python train.py --n_layer=14 --d_model=160 --n_kv_head=1 --rope_base=10000.0 --beta1=0.9
Each number is 200 + 30 x the weight over the matrix's rms, rounded and kept within 0 to 999. Layers, rows and columns count from 0.

# down: layer 9 MLP down (transposed), 640x160, rms 0.0911, rows 411-424, columns 0-79
# gate: layer 9 MLP gate, 640x160, rms 0.102, rows 412-424, columns 0-79
# up: layer 9 MLP up, 640x160, rms 0.0966, rows 412-424, columns 0-79
down411,153,150,236,185,250,174,176,172,193,169,231,200,193,175,175,148,185,167,158,208,147,198,134,217,190,211,212,221,189,227,243,257,180,220,208,204,206,215,195,184,213,159,205,134,178,182,153,217,188,209,187,268,200,236,268,201,246,170,208,195,190,212,205,243,199,208,235,260,193,185,196,225,188,154,229,235,178,206,208,175
gate412,194,219,199,195,213,216,236,187,215,208,211,224,214,187,159,132,178,173,200,157,209,169,161,173,264,202,147,181,180,134,236,179,179,194,180,182,246,197,181,207,219,207,189,178,172,242,204,242,170,254,185,175,224,193,211,220,189,229,192,155,191,157,174,208,164,165,122,230,195,185,199,222,200,253,237,204,192,159,204,181
up412,208,169,195,148,238,219,175,240,230,231,148,152,215,162,178,215,235,128,220,183,248,200,171,143,185,264,181,183,202,171,194,229,209,218,246,236,236,219,199,237,234,206,187,265,220,128,175,256,227,179,170,205,195,213,198,170,204,164,211,216,163,216,199,198,212,179,171,189,200,219,174,176,190,203,207,214,213,176,235,259
down412,190,242,223,216,227,230,231,206,219,177,196,185,227,228,172,181,174,251,200,182,210,170,221,150,214,201,249,142,268,224,190,163,228,213,182,215,234,227,122,160,211,176,174,276,239,220,180,201,181,179,219,186,220,183,198,231,175,195,160,190,215,217,129,150,220,251,227,202,224,138,171,245,204,197,196,199,220,132,241,182
gate413,198,192,240,181,186,190,156,224,270,182,218,233,199,185,215,176,168,167,212,191,182,172,244,239,208,187,159,198,234,209,206,204,195,224,209,157,146,181,202,207,204,217,224,196,225,242,156,165,192,168,172,191,193,229,220,278,211,204,106,176,181,203,201,186,185,209,207,168,184,173,214,266,255,201,168,195,186,192,204,202
up413,215,165,199,200,155,211,245,205,204,228,213,234,194,203,229,238,211,173,219,165,173,180,193,198,166,217,183,216,192,212,178,184,183,246,191,206,212,187,126,232,144,210,234,201,178,187,218,237,254,169,165,260,217,227,210,195,175,259,234,168,187,223,194,202,161,178,199,206,192,221,247,230,206,220,155,196,204,270,204,209
down413,187,234,253,179,181,209,186,217,206,169,205,184,219,227,180,197,227,250,190,210,112,206,204,220,200,227,234,191,184,217,152,226,180,181,202,191,235,231,219,196,258,208,184,183,219,184,236,191,242,204,247,222,266,202,229,206,121,247,224,192,134,168,179,215,249,199,148,279,165,194,207,183,209,167,178,233,205,188,200,251
gate414,214,201,211,212,184,189,194,184,194,249,219,188,213,193,148,231,180,217,191,200,245,185,228,231,209,202,233,229,206,162,137,236,256,237,202,217,192,198,226,184,182,198,208,167,167,212,174,182,244,211,177,172,221,249,168,164,188,208,225,219,255,191,208,161,191,164,173,177,121,176,198,193,151,233,173,239,191,193,191,227
up414,165,212,135,176,174,203,171,202,219,250,180,177,243,244,202,221,166,279,220,217,237,192,196,172,161,247,159,199,204,187,202,180,190,154,219,255,188,114,143,207,201,218,193,216,201,182,223,185,210,201,176,222,249,214,182,182,181,227,192,206,273,225,172,184,241,201,230,209,259,202,215,196,199,212,220,213,225,181,227,194
down414,142,154,185,151,182,202,195,224,215,195,214,178,201,232,185,214,223,223,192,157,192,214,235,219,176,213,255,189,172,204,231,152,191,175,177,211,152,203,185,200,181,237,270,174,218,183,223,168,214,239,177,184,234,179,231,154,172,210,182,197,253,182,218,178,176,203,228,268,232,220,175,195,181,305,158,184,178,128,228,194
gate415,206,178,213,175,213,227,196,216,167,177,203,148,200,244,213,166,207,212,219,259,210,170,159,142,203,223,185,201,200,257,149,186,222,212,220,201,220,183,161,191,240,169,235,207,171,178,225,167,223,208,185,171,201,157,181,187,278,177,190,198,180,223,239,189,201,199,225,197,151,220,203,219,172,229,228,198,187,218,199,213
up415,246,214,227,173,205,181,195,207,211,212,174,159,159,183,233,189,184,156,221,195,185,211,158,188,221,228,199,180,169,201,224,106,226,199,229,196,173,214,234,205,208,153,223,186,199,183,254,211,207,146,185,225,169,191,227,163,234,233,206,195,212,188,225,179,218,155,173,209,127,213,184,148,132,203,218,145,188,207,177,174
down415,204,135,192,222,209,148,224,181,217,222,220,214,157,219,192,201,133,172,197,188,212,161,222,150,191,153,242,224,234,160,212,175,176,173,199,245,181,180,228,207,164,138,205,205,154,192,220,178,195,156,203,185,231,124,192,203,250,227,214,194,157,185,216,193,229,230,175,282,210,218,257,217,187,229,207,158,168,167,206,201
gate416,162,231,183,227,174,213,177,189,193,164,172,173,198,247,259,156,170,205,248,155,244,191,227,148,208,259,226,175,204,226,196,237,214,217,226,201,168,171,202,176,204,217,202,190,221,167,230,152,209,162,212,187,211,152,153,175,200,200,180,202,190,185,237,190,186,230,178,192,205,182,227,226,252,213,229,233,168,180,224,179
up416,263,182,262,223,179,192,201,211,244,252,250,223,215,199,196,255,193,213,140,222,198,220,219,228,180,186,172,174,157,239,176,87,233,219,247,192,210,180,165,226,224,176,223,197,228,213,161,240,232,232,245,166,203,237,224,223,185,209,193,196,203,200,224,200,264,211,189,164,234,184,236,208,194,203,210,164,187,192,199,213
down416,193,155,275,240,149,186,210,214,173,194,182,192,155,201,205,208,247,186,189,193,216,211,240,209,161,197,196,211,206,212,249,147,189,202,212,237,226,172,172,256,229,211,183,229,203,106,209,196,234,149,214,211,166,175,196,154,162,175,176,174,188,189,196,143,215,189,178,252,164,190,202,214,197,226,197,180,184,207,256,191
gate417,210,162,175,254,132,192,184,233,233,194,236,192,223,220,235,249,193,257,140,231,219,174,199,184,224,211,173,210,238,169,218,181,197,215,183,276,211,228,193,143,153,187,175,221,210,185,173,225,181,196,214,241,231,253,208,230,230,194,177,226,217,154,159,210,226,202,204,170,149,171,197,185,216,220,196,213,242,248,196,171
up417,202,185,217,186,204,204,235,219,216,249,198,230,155,231,200,169,262,168,184,172,242,192,175,215,187,169,273,181,236,206,247,212,187,174,166,214,221,216,186,130,151,224,265,213,145,215,164,185,204,139,174,206,189,220,201,180,217,226,152,187,168,198,225,229,242,176,220,172,215,190,201,160,186,175,218,247,232,238,207,220
down417,201,199,225,180,207,163,199,158,196,198,266,157,246,214,222,181,240,154,199,196,189,189,147,241,208,174,213,182,190,185,179,175,240,199,267,220,250,224,182,184,190,200,170,214,156,221,212,246,244,226,206,202,184,212,222,232,130,181,205,190,272,251,174,254,234,191,211,148,198,194,204,202,145,207,193,186,204,123,223,202
gate418,214,156,170,234,165,226,228,194,244,219,190,281,115,223,162,208,196,238,254,189,171,205,203,201,185,201,182,187,186,201,158,135,213,192,235,204,227,204,224,176,228,200,175,237,210,167,219,271,167,186,233,175,163,187,221,181,156,212,145,183,217,170,233,158,190,157,247,230,209,169,162,214,192,163,164,182,160,165,157,240
up418,159,151,194,227,194,199,230,205,227,171,192,207,219,207,253,206,218,182,190,243,171,195,195,235,225,112,194,166,164,166,221,180,214,183,295,226,178,171,199,198,230,247,228,207,200,198,246,205,186,210,211,180,180,167,197,199,209,220,192,272,138,226,129,242,181,180,230,164,185,253,216,260,207,219,219,214,169,241,223,214
down418,231,215,160,175,204,225,256,197,241,189,264,209,230,224,183,208,184,175,214,185,211,201,177,240,197,260,225,171,217,182,226,130,212,168,242,199,182,180,244,219,252,185,221,197,237,210,184,203,174,245,202,197,170,184,187,153,178,231,186,135,242,189,269,166,195,181,198,77,158,139,200,194,164,184,196,208,223,202,206,249
gate419,198,214,201,176,207,192,188,225,216,167,241,222,157,176,195,211,174,215,171,218,162,193,167,201,236,197,231,179,165,218,200,175,177,157,277,203,186,191,165,209,249,259,195,179,220,181,173,209,179,133,172,217,222,201,221,176,240,243,201,249,197,191,249,196,182,157,215,170,187,207,181,222,178,215,180,210,235,192,200,168
up419,212,230,162,211,227,199,177,186,179,187,145,225,228,205,120,238,196,274,163,167,181,172,162,213,189,208,224,214,150,117,211,266,172,175,224,193,206,163,202,189,192,234,200,177,164,232,195,204,206,219,181,214,182,219,226,174,244,229,214,152,166,201,249,236,228,231,222,197,181,171,199,200,204,237,189,173,178,184,154,191
down419,211,199,182,213,176,201,198,148,184,239,187,191,151,175,226,207,233,232,189,112,256,161,210,202,218,184,164,234,175,222,195,199,186,227,226,221,191,177,175,206,229,201,149,238,194,163,161,181,217,207,194,261,215,199,174,171,174,210,228,188,189,240,206,232,234,167,207,257,160,240,273,160,237,171,187,205,203,179,156,170
gate420,207,189,168,184,197,237,192,259,218,192,253,191,234,201,253,164,194,261,193,222,217,239,171,180,220,188,249,200,227,226,190,165,235,146,163,235,188,171,191,162,196,140,198,201,217,177,152,169,160,199,203,232,180,193,137,221,185,193,208,175,179,211,194,276,204,210,189,207,198,231,214,168,286,187,240,205,220,182,184,205
up420,204,172,132,204,225,214,154,194,165,135,171,216,174,210,163,214,254,198,217,180,168,232,183,254,242,247,139,180,204,200,222,252,226,170,198,186,194,190,139,229,210,224,218,198,242,155,273,178,250,145,272,223,198,235,240,205,179,200,178,176,208,205,197,173,204,204,149,225,205,191,220,164,200,154,218,227,167,232,226,189
down420,218,209,226,174,228,169,222,157,201,204,215,220,254,173,155,107,185,216,215,238,153,185,193,212,150,212,241,176,217,181,164,214,165,196,189,266,215,192,200,198,225,170,185,182,178,191,193,177,223,251,210,150,262,188,177,177,183,222,175,208,194,216,193,295,199,226,227,185,204,168,236,250,218,193,221,191,175,157,203,199
gate421,214,232,206,188,198,187,135,223,209,181,189,188,224,241,181,227,214,186,201,182,195,178,179,266,166,226,151,229,152,256,270,189,196,220,288,223,190,220,205,190,202,213,202,236,228,180,169,156,187,238,237,213,212,221,221,266,168,208,220,199,193,224,211,146,155,226,164,210,229,195,252,210,199,154,144,157,224,232,229,172
up421,177,214,179,219,186,267,219,209,186,203,230,162,233,195,158,284,163,231,210,170,168,232,243,151,227,207,223,214,188,166,197,151,169,159,186,180,247,199,190,218,184,199,220,208,220,178,222,229,196,209,184,181,170,225,162,157,203,241,224,131,199,210,260,220,161,155,232,182,205,199,239,239,206,212,210,180,276,157,181,235
down421,200,180,216,232,204,232,193,201,186,210,274,166,266,207,176,145,202,208,198,178,160,233,192,183,229,200,204,178,209,137,157,238,225,193,204,170,170,223,201,241,219,211,208,205,141,211,189,195,248,162,178,205,225,159,190,205,273,195,220,199,168,179,199,243,156,189,199,101,199,207,203,177,171,191,216,218,204,237,225,217
gate422,166,195,231,192,197,229,190,183,173,250,206,191,204,206,241,183,200,197,248,246,218,210,217,208,199,157,192,230,194,193,182,188,196,132,239,212,268,239,176,233,199,192,196,168,181,184,191,201,177,92,194,166,208,179,198,263,204,208,251,169,193,172,214,194,217,226,209,222,206,177,178,182,189,209,223,225,225,161,207,146
up422,197,198,195,183,219,162,180,205,196,217,222,264,161,222,182,155,217,202,198,169,201,196,193,189,254,213,169,174,124,236,171,184,167,200,249,138,217,188,194,202,184,258,158,210,213,220,200,202,240,230,195,245,147,222,193,203,186,203,166,215,174,209,173,219,209,170,189,217,242,213,196,214,222,188,127,190,244,209,222,192
down422,188,220,203,208,154,247,231,161,204,205,199,246,184,211,185,174,213,207,264,124,197,229,222,157,176,220,199,173,202,167,177,135,191,204,213,186,212,213,151,174,233,220,179,211,199,208,148,207,210,167,175,260,202,247,206,152,202,197,189,171,186,225,169,178,233,173,225,118,204,204,183,165,180,199,197,228,256,172,251,203
gate423,193,222,234,230,205,147,208,225,174,213,214,191,230,204,181,198,194,175,132,200,236,237,160,292,191,208,241,229,217,200,218,154,186,177,211,207,197,224,227,158,224,214,179,187,189,158,179,209,155,203,250,214,198,147,209,236,180,212,208,231,153,185,186,117,171,198,228,216,160,187,194,166,231,212,235,180,172,135,170,188
up423,209,140,204,182,170,219,187,242,224,181,236,219,192,231,159,161,169,198,166,244,233,190,206,196,146,168,191,178,200,175,229,183,169,230,185,196,159,180,241,199,187,220,260,114,158,154,219,179,208,212,215,146,204,199,167,164,182,245,243,212,203,212,218,161,178,169,216,180,235,189,188,208,192,241,209,218,191,126,243,184
down423,224,270,180,271,181,191,185,170,220,187,194,244,226,143,214,204,176,155,195,205,204,184,203,205,160,232,211,225,164,159,232,217,192,242,180,191,244,231,177,181,181,148,189,202,229,210,188,184,127,197,208,265,221,215,188,231,169,220,202,170,149,169,221,221,217,155,211,142,202,250,207,232,234,228,164,147,209,200,176,206
gate424,187,159,239,231,179,203,143,189,196,198,199,234,175,253,238,235,166,233,223,195,250,237,193,165,235,166,186,205,184,184,228,202,218,198,190,215,227,189,153,238,185,261,193,201,151,187,217,131,192,207,213,186,205,175,209,207,227,217,252,187,194,172,226,184,184,148,234,157,213,235,238,158,219,287,251,145,249,198,213,229
up424,189,177,193,232,156,219,172,214,169,132,223,226,186,188,241,233,211,198,188,191,188,173,211,216,241,237,212,198,209,166,178,165,208,248,244,218,198,170,253,211,189,189,149,200,180,199,184,139,192,220,205,250,238,200,237,198,210,193,230,242,205,195,252,241,229,207,207,210,201,220,194,241,244,209,139,232,216,220,180,161
down424,214,288,175,218,215,222,123,214,236,246,219,215,219,196,269,254,232,186,224,134,150,180,210,193,155,180,169,146,242,244,199,170,216,162,164,255,173,204,263,226,175,195,196,173,160,194,166,188,200,214,154,212,216,212,175,171,139,220,226,197,209,195,177,193,229,217,216,232,208,196,225,196,174,206,207,207,167,248,193,160